Each number is 200 + 20 x the weight over the matrix's rms, rounded and kept within 0 to 999. Layers, rows and columns count from 0.

# up: layer 12 MLP up, 768x192, rms 0.183, rows 624-676, columns 128-191
# down: layer 12 MLP down (transposed), 768x192, rms 0.193, rows 624-675, columns 128-191
up624,204,218,220,200,206,158,188,219,199,220,229,219,175,173,182,204,191,195,244,203,191,207,177,203,228,138,212,175,186,200,211,219,204,179,200,187,165,217,157,216,220,200,177,193,221,213,201,190,213,231,212,196,158,196,206,172,201,200,175,201,228,165,191,191
down624,185,192,208,189,202,191,182,210,229,225,163,222,211,193,200,210,200,203,151,219,194,181,217,202,188,229,198,182,234,193,216,171,213,210,207,211,201,214,191,234,227,181,211,200,199,189,181,208,180,190,152,217,199,212,217,203,195,167,204,191,193,174,186,187
up625,193,153,202,224,230,191,189,193,206,250,210,177,198,198,179,221,203,197,213,219,172,208,185,205,184,209,186,186,194,223,186,201,182,210,180,184,203,212,198,228,178,202,213,247,199,242,191,197,208,224,215,199,230,204,251,194,233,195,208,177,178,201,204,194
down625,174,196,209,220,202,214,211,203,195,239,181,187,220,183,174,202,177,195,188,182,216,209,200,180,174,200,175,176,196,185,194,186,175,200,193,189,203,225,158,186,250,195,218,234,185,218,216,216,220,183,213,206,191,184,187,190,219,183,219,245,204,219,233,205
up626,199,237,211,212,160,145,224,236,221,177,198,185,146,205,199,201,190,179,165,207,205,225,191,191,212,271,194,190,212,189,188,202,201,185,219,171,225,162,212,189,216,180,225,192,142,179,215,209,199,208,190,185,204,207,177,201,178,184,210,226,173,190,227,194
down626,171,223,178,169,201,179,186,209,170,210,208,208,206,209,215,221,178,183,190,205,204,201,189,189,211,197,228,205,182,198,194,165,174,213,220,195,195,187,174,180,212,199,162,223,228,206,212,184,209,212,213,208,190,211,235,171,212,191,206,213,190,197,209,199
up627,218,205,199,231,220,203,204,214,212,216,194,187,198,184,233,218,190,228,184,154,238,175,186,180,211,203,211,189,207,178,208,232,182,178,193,229,198,194,225,208,207,216,219,215,218,179,170,185,187,202,203,229,225,188,186,209,195,238,190,189,206,154,201,195
down627,203,192,232,172,210,204,202,184,212,198,211,200,196,191,152,216,187,169,246,192,190,222,236,190,210,183,220,218,178,199,198,177,212,202,183,200,204,204,199,223,189,243,189,216,167,218,237,208,187,180,197,183,229,206,213,194,231,196,183,180,156,247,199,205
up628,183,237,210,206,217,187,193,201,199,180,200,234,206,223,200,183,214,190,192,204,199,215,195,180,230,151,235,209,197,199,214,163,230,179,166,184,180,244,218,182,186,204,211,192,211,210,229,200,181,187,202,178,196,204,211,189,203,196,201,218,227,184,193,246
down628,181,198,188,191,224,216,194,200,180,196,189,199,224,174,209,236,207,218,233,203,207,203,188,212,211,212,177,222,207,192,197,189,224,178,196,187,233,145,184,208,220,199,228,215,212,199,198,172,203,207,214,187,186,198,185,248,203,196,185,198,226,195,231,192
up629,225,211,200,173,202,242,247,170,205,147,189,190,197,177,215,201,232,199,177,180,182,206,169,221,182,165,197,204,202,193,181,165,206,209,212,195,155,206,193,157,197,216,206,166,178,199,168,211,209,187,167,224,170,190,182,157,221,183,227,221,182,224,210,187
down629,160,210,209,177,179,235,236,215,206,219,183,205,183,202,189,257,240,179,205,179,207,179,164,172,174,233,219,230,178,208,217,189,204,176,236,205,194,194,216,206,208,193,198,183,170,214,190,194,220,236,231,160,204,210,191,190,182,207,194,185,190,190,206,212
up630,202,194,232,237,190,216,206,202,211,209,177,203,211,173,187,205,227,218,180,216,204,206,209,189,203,239,189,213,192,196,205,215,186,207,200,223,202,164,224,180,219,213,227,183,198,199,201,194,203,194,215,207,172,197,213,236,158,193,228,200,189,210,171,256
down630,188,172,249,225,189,224,196,221,209,147,199,206,178,182,192,204,225,219,191,188,200,211,222,225,186,242,178,173,211,194,214,189,191,170,149,197,219,189,215,226,201,187,180,211,166,160,225,227,235,187,210,197,222,206,209,234,201,163,232,215,202,170,190,202
up631,197,217,193,216,212,251,185,161,191,196,175,227,173,213,231,178,214,201,195,168,176,180,176,175,215,157,210,200,189,208,195,218,205,220,181,204,215,210,176,205,230,219,207,192,191,215,226,223,203,181,192,212,186,212,160,175,179,173,197,173,219,178,194,203
down631,194,204,165,227,207,183,185,188,164,189,200,220,180,180,187,193,175,201,236,215,226,221,214,195,185,225,171,207,182,170,216,206,247,184,171,192,165,167,222,190,185,189,178,188,216,190,205,225,162,231,178,194,181,215,205,171,179,191,191,215,193,189,205,218
up632,185,205,200,190,173,211,219,180,240,171,191,203,218,173,182,208,171,226,197,200,231,211,205,235,234,169,179,218,180,199,193,204,221,166,193,219,225,191,197,204,223,211,178,183,205,168,201,200,194,221,213,172,195,203,205,204,172,195,200,216,219,226,204,219
down632,181,205,166,191,179,221,217,195,186,192,181,208,197,210,180,221,208,207,163,189,193,149,195,165,182,207,196,201,229,161,228,216,176,220,205,174,197,192,194,213,219,194,206,183,201,208,178,184,198,216,167,176,223,202,195,207,218,173,161,180,223,167,183,211
up633,180,198,218,184,188,197,203,159,216,174,196,215,202,191,175,193,193,196,201,186,210,209,166,189,201,205,211,212,195,187,201,197,209,182,191,196,200,188,200,230,198,163,186,209,183,220,229,182,164,184,173,198,211,175,203,216,195,239,199,200,200,192,224,183
down633,190,228,195,255,192,208,165,205,213,198,171,175,202,205,210,222,221,211,256,219,190,205,194,177,147,198,187,206,189,214,203,183,179,190,182,227,189,179,192,198,201,193,208,214,239,235,232,200,219,233,204,209,193,213,193,192,206,214,179,193,190,217,192,180
up634,157,191,186,187,180,191,217,210,209,183,224,221,203,187,209,201,174,199,184,215,190,182,180,193,227,212,217,187,188,206,188,218,185,175,220,210,179,210,186,204,207,181,200,202,215,199,183,191,197,234,237,205,200,174,242,192,206,181,182,194,196,189,226,190
down634,203,203,180,229,228,218,162,220,236,203,184,174,219,209,177,206,208,220,175,195,213,186,210,197,197,180,166,205,198,181,223,255,198,218,198,216,208,217,208,202,204,221,214,176,178,202,195,179,210,208,218,167,183,181,194,188,218,205,229,188,208,173,188,206
up635,223,172,193,214,166,220,187,190,195,224,187,194,182,163,219,204,225,205,181,175,180,200,177,211,206,212,196,182,182,207,173,191,222,166,213,246,132,198,199,175,192,199,206,214,218,183,198,234,178,236,223,199,231,210,209,181,213,166,166,190,160,201,231,199
down635,196,213,205,222,217,188,234,190,197,233,189,223,178,203,197,201,205,181,172,180,210,169,236,189,199,218,228,196,215,246,233,181,184,193,228,183,228,195,192,239,155,235,226,190,201,196,202,236,186,209,220,213,169,196,182,177,187,199,200,177,204,188,199,192
up636,218,193,209,169,195,243,211,199,188,225,180,198,206,188,205,212,209,191,212,212,213,189,193,192,194,224,231,183,163,187,190,215,201,209,237,231,187,169,220,180,181,196,221,210,202,210,228,195,187,194,221,170,199,190,174,177,197,241,163,184,200,170,209,184
down636,196,190,197,196,214,189,227,212,198,174,190,172,212,171,212,203,208,244,203,200,177,210,176,197,193,187,204,204,213,198,199,209,190,211,219,159,196,167,172,197,192,197,183,172,161,205,201,170,200,223,207,195,162,199,207,157,198,203,221,191,203,217,152,221
up637,195,188,204,205,209,207,208,202,193,224,214,227,196,199,235,223,197,188,181,236,188,187,207,210,226,217,192,211,199,198,202,187,186,182,174,153,172,208,229,177,206,179,183,207,204,173,215,213,238,234,212,200,205,208,224,189,192,168,210,196,193,188,189,210
down637,188,211,216,226,239,225,193,204,184,205,141,215,216,208,227,198,154,201,198,210,182,225,199,223,178,190,207,187,212,203,199,232,205,200,167,183,199,182,179,235,212,194,189,171,180,219,207,199,157,197,192,176,151,173,236,186,192,238,205,210,217,192,190,198
up638,221,203,188,186,188,206,216,195,236,219,182,200,196,195,185,173,194,207,198,198,178,190,219,210,193,201,208,197,183,206,210,198,197,194,187,191,169,203,194,182,181,184,203,205,214,181,204,197,180,231,161,183,173,231,211,207,171,209,195,204,161,225,195,192
down638,221,244,227,185,195,181,183,205,194,172,213,210,229,188,181,192,239,202,201,186,187,199,213,198,207,177,193,180,187,191,204,185,233,202,223,225,188,206,220,186,183,168,198,222,213,223,191,214,190,228,201,168,205,208,210,225,235,187,208,189,196,201,180,183
up639,193,217,204,233,218,146,178,228,200,185,205,187,202,215,186,178,227,247,184,206,200,195,188,189,171,211,187,219,195,185,202,232,205,222,199,198,160,202,207,219,198,219,181,207,193,192,198,176,211,212,203,186,190,178,200,210,180,201,178,193,201,151,206,196
down639,204,192,218,202,214,195,211,189,209,206,196,200,217,213,218,198,180,206,192,216,210,194,173,215,212,191,206,207,169,183,241,188,197,194,188,196,181,219,228,187,190,196,215,206,169,194,186,199,210,192,207,193,201,202,196,210,175,197,213,189,210,242,199,202
up640,158,182,196,174,180,192,212,178,212,235,211,183,217,195,197,208,197,187,227,150,151,202,207,214,210,212,199,220,200,142,228,174,214,146,213,175,197,182,205,233,194,179,206,199,192,168,212,211,198,176,210,216,156,190,209,204,233,209,189,223,185,194,207,213
down640,196,217,209,210,220,201,221,200,192,180,212,226,227,208,196,174,234,219,232,193,228,186,208,203,200,221,205,213,206,226,184,205,233,204,185,197,198,198,232,198,208,198,233,189,212,203,239,226,206,172,215,181,167,190,184,177,222,188,212,207,206,229,217,196
up641,219,185,181,162,193,197,220,210,205,220,217,200,188,221,227,181,175,176,200,203,212,237,181,191,219,202,167,223,196,180,177,234,234,242,178,215,188,208,220,198,208,174,190,197,203,151,186,214,215,191,196,195,193,209,215,214,194,217,212,239,216,194,179,177
down641,182,190,186,159,235,204,216,200,187,191,206,197,172,201,222,193,171,195,204,191,204,177,192,208,183,204,203,177,186,201,220,218,177,184,186,182,191,176,169,192,207,204,192,216,174,233,194,188,174,207,226,197,209,210,229,201,199,181,220,182,185,205,201,206
up642,199,196,175,184,197,188,199,236,210,183,200,224,185,211,201,199,213,202,172,183,177,212,214,200,208,210,215,208,232,209,221,215,207,214,190,204,178,170,197,228,192,225,203,199,141,182,225,192,189,212,218,227,215,176,193,201,202,207,214,201,191,187,159,186
down642,190,201,213,191,184,256,228,192,201,193,182,178,189,196,237,185,193,193,186,200,208,219,224,203,194,210,186,188,192,210,227,196,219,221,221,211,189,219,241,197,194,197,199,165,217,192,214,207,203,211,197,196,189,177,180,220,216,208,203,194,189,201,235,180
up643,205,215,185,205,211,187,157,234,205,215,197,202,185,206,201,199,220,232,171,197,181,209,180,212,199,202,222,159,148,199,193,191,189,179,192,217,245,193,173,143,212,193,183,199,220,228,188,207,202,193,174,201,154,192,183,208,242,183,201,204,179,178,242,212
down643,217,186,195,189,226,182,212,201,198,211,177,198,209,189,199,201,196,193,192,215,188,196,184,221,183,193,231,183,168,209,195,205,214,245,219,199,229,157,154,222,210,199,244,212,190,223,203,188,195,185,227,200,178,168,218,198,235,200,192,179,169,191,200,203
up644,180,185,215,189,218,224,185,193,218,214,198,184,192,193,226,216,199,213,198,219,191,217,213,203,215,177,219,222,196,245,179,209,184,201,198,219,184,226,205,176,186,207,207,209,169,167,193,205,191,208,147,250,254,229,200,191,227,268,194,192,235,203,248,198
down644,159,167,224,213,204,225,153,189,206,208,194,198,225,212,240,264,175,166,186,197,186,174,188,162,179,180,242,173,205,181,245,191,201,190,159,199,222,193,189,229,226,166,192,205,170,204,220,189,220,205,222,187,184,237,147,172,186,188,173,191,179,201,219,228
up645,188,164,207,221,193,234,189,180,214,210,193,224,202,210,235,211,205,178,233,252,198,195,202,183,194,213,189,207,188,186,254,192,214,178,190,245,187,237,218,213,221,164,205,212,205,205,209,214,220,191,184,214,220,215,171,174,190,209,188,167,188,195,167,185
down645,217,193,205,218,199,220,198,180,234,173,206,240,205,204,201,195,219,191,196,219,162,198,155,188,224,213,232,208,230,155,200,234,220,225,213,189,187,209,191,228,184,227,204,192,194,216,208,192,188,199,182,195,159,197,187,168,217,220,199,255,180,206,178,206
up646,149,216,193,179,183,200,212,201,178,197,225,209,191,185,194,194,243,195,170,194,195,175,211,187,199,216,238,182,214,209,203,223,179,188,231,196,212,176,173,199,185,229,234,209,209,210,171,211,178,225,208,209,236,158,203,210,232,209,200,177,218,190,212,188
down646,174,162,150,186,198,161,186,188,155,178,200,193,210,217,197,210,221,191,206,208,201,220,189,209,183,208,209,178,244,197,212,178,204,217,196,227,229,201,205,174,171,217,176,237,181,212,238,195,214,176,202,196,213,222,204,227,206,207,193,218,217,205,216,171
up647,223,201,179,190,212,181,225,157,215,211,207,172,192,224,240,169,192,190,192,212,209,211,181,206,184,188,210,212,213,226,210,206,200,189,204,172,245,182,164,229,185,196,192,209,189,210,155,196,178,167,188,217,225,190,180,204,237,189,201,181,211,168,221,189
down647,226,221,194,212,180,173,211,194,174,206,222,202,214,174,223,185,187,204,189,196,224,172,207,157,197,170,208,187,175,224,162,229,211,210,195,166,183,209,213,196,224,190,196,162,251,186,160,206,219,167,165,202,244,221,226,202,206,202,172,217,198,221,182,206
up648,213,228,190,216,187,209,197,219,194,212,185,181,174,212,193,167,186,168,204,211,182,194,187,206,191,184,195,200,182,179,209,190,166,199,198,192,179,238,206,151,207,200,193,178,184,187,249,190,197,170,193,178,199,190,199,168,199,228,170,190,200,237,193,189
down648,196,207,224,206,223,195,177,185,220,193,211,193,186,220,199,199,197,191,197,199,182,182,201,206,200,190,183,177,216,167,225,205,194,190,231,190,198,195,173,196,162,198,253,207,204,230,182,221,210,205,173,210,183,185,215,206,227,183,203,173,182,195,197,187
up649,222,197,212,232,197,207,210,211,211,204,172,194,201,153,179,199,226,209,200,192,214,205,196,216,190,197,184,204,223,186,176,208,189,253,201,220,202,219,187,235,174,192,199,213,173,199,227,242,183,260,191,243,198,205,211,246,185,194,192,194,212,171,149,198
down649,212,206,197,212,203,195,218,163,205,194,155,221,228,221,209,186,173,196,197,185,206,169,215,196,191,168,197,169,179,203,178,237,212,161,219,226,220,216,200,193,190,184,212,198,208,198,196,190,200,225,212,186,205,231,180,227,180,175,197,220,175,191,183,215
up650,225,197,217,199,187,184,174,196,240,240,190,215,238,176,225,212,245,175,229,190,215,178,172,191,225,203,176,224,163,216,191,187,215,178,206,188,194,189,215,210,171,139,207,169,196,182,215,209,225,185,192,170,199,185,197,182,230,200,209,207,216,192,213,216
down650,171,210,184,213,200,151,223,204,189,181,204,220,210,208,193,176,193,194,191,186,211,212,202,216,194,168,194,209,195,177,209,223,175,247,198,170,202,210,236,204,176,180,227,201,190,223,183,175,194,221,196,220,226,217,188,183,167,238,191,216,160,202,239,177
up651,172,226,197,196,179,185,196,183,179,212,180,225,233,216,206,182,185,194,239,241,198,177,202,165,219,205,209,209,221,197,192,173,175,202,178,203,179,179,236,222,212,192,225,170,229,183,165,207,214,169,183,234,197,219,195,203,201,207,219,174,217,203,210,179
down651,183,188,236,182,220,208,219,215,191,229,218,168,189,189,188,223,214,219,217,253,157,214,214,206,212,219,201,252,212,196,220,210,220,207,197,211,199,215,164,223,239,193,206,216,209,187,181,189,214,199,215,217,201,217,177,192,226,207,211,215,191,210,204,207
up652,190,217,202,198,225,184,241,186,184,187,219,196,225,216,187,207,255,214,183,180,178,219,210,192,161,177,221,215,224,193,174,204,207,185,197,201,172,164,249,198,203,170,220,163,194,234,215,219,202,220,186,210,209,177,193,244,196,175,187,204,229,193,195,211
down652,177,235,174,209,192,214,197,192,223,192,209,221,194,227,209,164,227,227,218,182,200,218,190,212,199,164,147,195,229,186,205,180,189,202,222,208,182,212,195,132,202,199,199,223,198,191,177,200,235,221,196,204,201,217,157,212,180,169,217,180,185,216,228,158
up653,219,208,183,191,166,201,168,178,191,208,231,246,229,193,211,206,217,206,197,208,194,212,197,169,187,221,165,245,200,172,179,208,172,177,185,184,212,181,222,193,208,234,170,182,201,210,200,226,197,207,201,187,194,227,170,190,205,211,196,212,185,211,187,195
down653,197,219,250,178,211,233,199,204,192,211,182,226,188,223,166,203,215,186,235,161,190,199,193,194,229,190,239,180,187,201,197,194,222,211,231,228,184,202,218,228,217,191,195,213,185,194,182,201,208,208,207,204,216,187,226,232,199,217,199,222,184,203,244,182
up654,182,228,193,208,205,188,162,171,210,214,205,194,191,198,201,188,187,185,165,189,200,196,185,174,253,227,190,213,225,234,223,171,221,221,189,214,179,185,215,172,189,194,205,205,185,227,197,170,198,181,226,169,216,165,222,173,250,188,217,195,194,183,203,185
down654,203,184,147,175,198,219,205,192,205,190,159,186,173,230,207,196,217,159,204,195,212,207,232,180,222,210,215,227,178,202,205,204,183,197,208,229,192,179,198,204,182,186,213,195,197,184,173,185,232,214,184,202,226,229,192,174,215,205,234,206,195,177,175,176
up655,182,220,225,208,224,225,197,229,197,207,205,208,220,219,219,204,194,215,189,165,208,219,188,230,228,180,175,196,190,230,187,183,184,197,212,230,193,199,218,224,206,189,221,180,205,257,223,202,144,172,210,226,182,196,182,186,210,231,220,203,199,170,171,200
down655,175,184,164,163,188,236,209,214,197,191,192,186,180,203,208,209,201,205,229,201,218,223,177,201,200,193,226,164,230,204,202,207,225,222,191,211,196,176,180,175,184,200,201,214,218,215,183,229,205,214,187,213,202,201,183,199,190,191,213,210,220,209,222,185
up656,177,176,185,229,246,177,195,226,228,211,176,208,215,193,206,201,211,217,195,233,199,179,205,217,213,192,180,192,180,201,189,216,194,181,205,224,199,165,224,196,222,166,193,210,207,189,201,214,194,198,228,189,220,210,153,147,210,213,186,207,170,196,161,211
down656,168,224,227,186,182,213,198,210,230,211,234,205,193,199,217,269,222,205,201,169,186,208,191,172,185,183,226,195,220,190,178,206,173,172,191,194,153,215,189,201,212,185,202,207,193,174,201,203,239,232,200,210,209,184,220,209,195,168,209,240,192,215,233,132
up657,189,182,181,223,221,149,178,198,205,195,194,205,204,220,186,182,244,210,166,216,181,191,208,222,184,184,168,198,199,223,212,176,264,216,185,206,211,212,203,209,205,173,179,208,193,233,216,233,244,208,231,224,208,157,225,223,206,188,188,217,195,169,164,206
down657,189,210,177,166,204,223,187,204,221,186,206,194,203,184,197,183,195,202,174,197,184,197,189,172,166,191,196,242,202,200,165,201,217,228,213,167,223,193,201,178,208,158,213,185,210,214,188,212,175,221,222,204,183,207,178,176,214,175,234,178,199,216,190,196
up658,184,187,154,184,208,202,209,195,192,230,177,211,230,194,206,192,210,195,180,214,174,208,208,185,226,222,204,183,209,169,157,240,238,181,218,187,171,225,175,212,193,241,174,195,219,201,210,198,197,139,202,204,185,213,200,186,186,177,184,205,200,184,179,216
down658,185,225,206,220,204,204,186,163,153,198,205,187,198,188,250,243,210,194,200,163,196,195,189,192,212,233,219,216,243,211,229,249,207,189,251,188,197,215,204,166,185,182,196,214,176,175,216,196,221,170,200,234,216,202,209,221,178,173,215,204,176,179,214,202
up659,196,192,184,228,207,218,193,195,176,195,195,188,160,187,205,223,201,207,203,211,197,214,186,177,192,209,224,205,160,180,170,205,213,195,192,226,166,223,234,175,187,204,206,220,200,167,186,196,188,209,197,179,163,204,194,186,214,203,207,201,181,193,186,179
down659,210,244,206,209,226,221,177,179,226,200,216,185,186,210,162,211,219,210,163,196,231,210,211,166,175,249,181,205,217,147,193,133,207,210,196,193,194,208,202,201,223,210,233,183,215,179,239,193,184,145,188,207,222,200,238,197,161,205,160,222,200,187,189,181
up660,196,194,197,231,183,210,239,191,167,193,187,224,199,226,237,208,206,175,191,156,159,210,197,178,202,188,207,212,246,192,174,179,203,199,212,227,193,181,204,194,197,188,195,188,192,160,174,205,213,198,187,238,186,189,183,204,196,195,217,193,146,198,197,201
down660,205,182,196,208,152,207,190,191,195,206,204,193,201,202,199,234,200,175,227,187,196,185,184,223,161,221,190,184,205,221,197,206,187,228,193,157,187,185,219,189,210,188,201,192,209,192,248,219,221,189,223,246,203,199,136,168,178,199,226,204,217,203,146,237
up661,161,219,185,215,183,229,247,217,204,204,187,194,192,200,175,197,204,237,207,218,202,253,196,174,183,223,183,196,233,177,230,208,195,208,173,177,174,197,164,212,167,191,217,207,210,166,193,194,175,207,181,200,218,190,197,179,195,184,236,205,214,181,166,197
down661,241,198,234,199,173,231,196,208,214,197,213,219,200,179,185,178,217,197,191,216,203,170,198,215,160,185,191,213,179,206,191,180,200,203,224,220,212,182,197,203,204,174,202,199,196,237,167,189,236,210,183,212,173,186,212,229,220,187,208,240,188,169,208,189
up662,194,198,172,211,177,151,207,227,191,239,239,218,162,178,177,214,208,210,215,213,188,231,216,199,205,198,233,175,219,186,186,157,224,146,227,207,243,217,224,186,200,181,201,182,187,241,272,169,202,178,145,191,193,201,232,186,202,155,195,178,196,225,243,216
down662,218,250,182,210,182,155,193,218,182,228,189,205,209,166,151,196,155,200,188,175,162,193,227,175,172,218,221,208,192,178,208,187,195,186,191,226,230,205,244,173,220,176,164,222,199,211,177,157,203,179,188,201,214,180,179,202,213,210,244,156,183,210,232,198
up663,211,223,191,184,209,220,215,196,220,218,187,223,187,195,243,221,188,200,216,192,205,210,185,203,202,215,212,174,184,217,225,184,229,191,220,213,213,210,197,253,210,200,206,205,193,179,193,201,177,174,237,192,215,214,244,194,242,238,201,161,181,171,182,194
down663,215,184,222,158,164,212,202,211,168,198,174,226,204,215,229,194,225,212,226,193,198,174,200,215,192,218,211,196,187,185,182,184,213,209,210,212,193,217,223,186,198,212,165,231,207,201,183,205,229,208,212,190,204,193,195,177,192,191,214,205,138,196,211,238
up664,193,221,201,194,192,183,200,186,228,211,191,209,214,197,217,173,130,203,200,174,162,172,167,197,210,228,217,181,185,200,243,176,194,181,227,211,187,224,244,212,183,228,172,193,214,192,163,192,201,199,203,218,202,210,166,207,204,194,187,209,186,201,195,203
down664,198,196,203,143,182,217,222,199,188,179,220,188,201,220,217,228,220,181,203,182,231,233,221,204,216,205,166,186,193,212,192,176,177,186,173,229,219,185,199,221,190,161,231,210,201,199,175,215,193,187,200,195,210,217,197,214,190,175,223,204,182,199,229,175
up665,218,178,207,194,223,197,231,195,196,245,189,193,191,226,226,165,217,149,165,234,192,193,208,220,212,211,177,250,182,216,223,228,181,192,184,197,215,210,205,182,190,212,195,200,235,192,198,207,223,199,182,220,206,193,219,203,204,213,195,196,201,182,183,170
down665,185,222,227,188,198,216,158,175,181,197,193,215,190,192,203,202,212,201,250,206,181,203,201,171,200,180,222,220,210,172,205,216,223,183,178,186,210,150,209,210,222,207,187,174,214,188,208,236,183,220,209,164,172,165,210,213,213,210,222,192,228,195,217,155
up666,195,210,202,205,208,174,182,174,203,184,191,221,193,188,239,213,243,176,188,205,206,202,238,208,164,222,232,213,212,180,208,217,183,179,206,186,217,174,200,173,228,189,225,245,222,199,171,189,222,206,227,216,191,182,210,209,183,196,166,220,193,211,200,202
down666,187,179,206,158,195,200,202,172,163,167,187,219,210,224,208,217,209,229,182,199,184,194,196,201,252,176,205,210,185,184,205,195,227,176,192,198,225,204,220,220,192,197,219,216,188,201,204,250,217,202,245,196,172,192,209,180,187,209,225,203,166,180,212,187
up667,191,223,246,197,207,188,175,240,210,217,197,208,166,185,222,181,223,196,250,207,189,182,208,211,204,191,161,208,156,193,192,199,211,222,207,212,219,209,239,233,219,186,206,187,185,150,166,175,231,204,204,231,210,218,209,178,182,158,206,167,155,165,179,193
down667,222,206,171,191,208,194,203,192,186,181,201,195,178,224,168,152,174,206,200,180,185,234,203,156,189,207,186,215,194,161,198,172,174,174,220,161,211,206,203,196,196,200,202,169,195,206,202,209,231,166,199,231,206,150,226,202,204,181,212,179,200,175,203,191
up668,210,230,218,202,209,176,181,174,180,227,143,187,195,169,222,229,134,178,186,189,188,205,172,189,174,213,179,206,207,209,198,236,202,180,208,196,169,223,195,226,171,172,206,244,179,199,218,207,200,162,201,219,184,173,175,186,209,206,171,220,216,231,214,193
down668,212,227,203,217,186,176,219,184,193,228,147,164,209,166,206,200,180,203,194,203,222,190,221,190,169,208,224,193,238,210,208,197,204,221,186,186,191,223,226,198,164,202,200,193,173,201,181,189,201,187,191,234,197,203,223,198,182,197,200,225,205,188,195,183
up669,215,231,188,179,238,177,181,191,210,185,210,186,196,204,192,190,212,214,188,205,221,184,224,172,194,177,194,171,218,221,188,199,229,201,241,203,192,237,201,207,225,172,195,213,173,164,206,246,201,234,180,203,205,197,182,179,167,195,183,204,194,172,234,250
down669,185,185,184,203,182,219,204,229,233,200,231,258,229,180,192,198,196,200,177,190,205,231,185,211,240,218,231,192,213,211,209,200,209,188,179,198,198,202,213,233,196,178,204,212,194,200,202,183,185,178,195,169,198,198,211,165,194,168,184,180,228,214,206,145
up670,158,190,172,205,207,223,223,174,206,205,201,206,183,221,241,206,222,225,212,184,234,198,187,224,196,186,216,213,169,203,178,188,227,182,186,221,197,182,228,229,217,204,227,194,210,203,182,207,141,193,210,181,184,186,191,196,245,200,212,205,178,197,196,207
down670,219,206,180,192,222,141,223,205,191,217,170,162,182,200,191,177,221,179,162,198,183,196,195,198,209,224,218,194,210,206,181,168,192,203,204,191,197,208,210,172,210,219,205,224,175,208,232,190,186,206,217,197,202,230,206,193,206,181,191,224,226,200,178,195
up671,190,218,202,185,175,194,185,224,204,215,198,202,199,189,228,146,169,175,234,202,233,222,221,194,225,176,181,202,214,205,171,259,210,218,182,180,193,173,212,225,194,164,209,157,190,177,197,213,187,220,212,202,185,183,164,191,198,230,235,200,193,204,196,200
down671,205,217,210,218,181,214,208,187,180,212,154,205,215,181,224,209,209,203,214,206,194,191,196,179,202,197,175,193,235,217,235,179,185,246,214,196,206,173,218,191,235,176,190,195,184,231,204,182,212,174,185,190,197,191,175,176,193,205,215,197,214,223,215,196
up672,216,194,207,192,200,208,223,212,217,193,180,248,226,208,189,198,201,204,167,185,202,176,199,168,223,212,224,187,187,215,151,206,223,186,196,185,236,192,213,204,206,163,196,201,218,176,165,227,169,186,217,216,204,190,186,181,217,177,189,181,206,169,198,176
down672,223,192,197,200,217,188,209,237,170,172,195,199,190,191,210,154,205,179,173,193,203,202,204,208,199,210,170,204,215,208,220,207,226,177,217,221,234,193,173,213,212,198,185,254,210,248,182,213,196,190,204,255,269,211,206,161,182,207,179,174,216,199,201,189
up673,185,173,183,210,225,195,168,196,172,232,170,173,179,154,198,171,241,150,221,215,216,190,217,185,202,213,222,200,239,214,174,187,181,202,190,184,182,224,231,181,206,190,182,215,192,193,195,211,175,233,183,205,193,182,213,220,173,173,207,187,207,182,180,205
down673,194,208,207,197,209,178,189,223,203,214,203,229,200,196,201,212,207,259,206,202,188,182,202,196,236,198,172,200,215,212,213,224,178,202,224,225,212,169,199,212,188,193,221,184,213,194,188,223,176,174,182,209,199,189,191,177,187,192,187,218,187,240,203,204
up674,171,206,181,222,201,209,212,190,175,190,160,206,224,176,198,197,182,188,229,194,148,215,177,213,213,170,190,221,191,197,203,194,208,237,229,175,218,194,210,188,174,213,231,208,209,214,194,222,197,181,201,215,181,214,213,171,200,225,174,177,198,181,238,230
down674,202,196,204,214,162,193,208,215,207,205,197,197,226,200,209,204,179,203,208,196,187,168,202,183,194,116,219,174,211,216,190,228,224,229,204,193,174,203,176,245,182,225,208,236,205,199,223,186,185,220,211,232,197,206,197,181,156,219,172,192,197,207,197,208
up675,179,199,189,213,211,183,196,188,224,238,194,189,182,193,207,154,204,219,219,180,172,178,192,218,204,192,220,181,196,182,179,175,178,206,197,164,235,205,179,231,215,172,210,197,199,189,198,198,203,193,209,203,192,200,219,213,192,197,192,176,203,174,188,191
down675,182,221,229,210,209,214,221,230,177,236,218,200,221,232,167,211,195,216,199,206,205,210,209,183,224,188,137,206,194,187,215,213,206,197,192,198,200,214,189,173,198,201,187,202,203,202,223,231,202,205,208,215,215,191,181,224,230,175,214,234,228,203,192,170
up676,238,220,187,207,210,219,175,191,199,205,180,204,187,190,209,170,173,162,221,214,181,228,202,207,183,184,245,174,219,201,226,212,215,190,186,160,198,195,201,204,212,206,224,213,201,185,239,223,212,200,191,194,191,171,181,195,202,179,208,212,200,184,198,186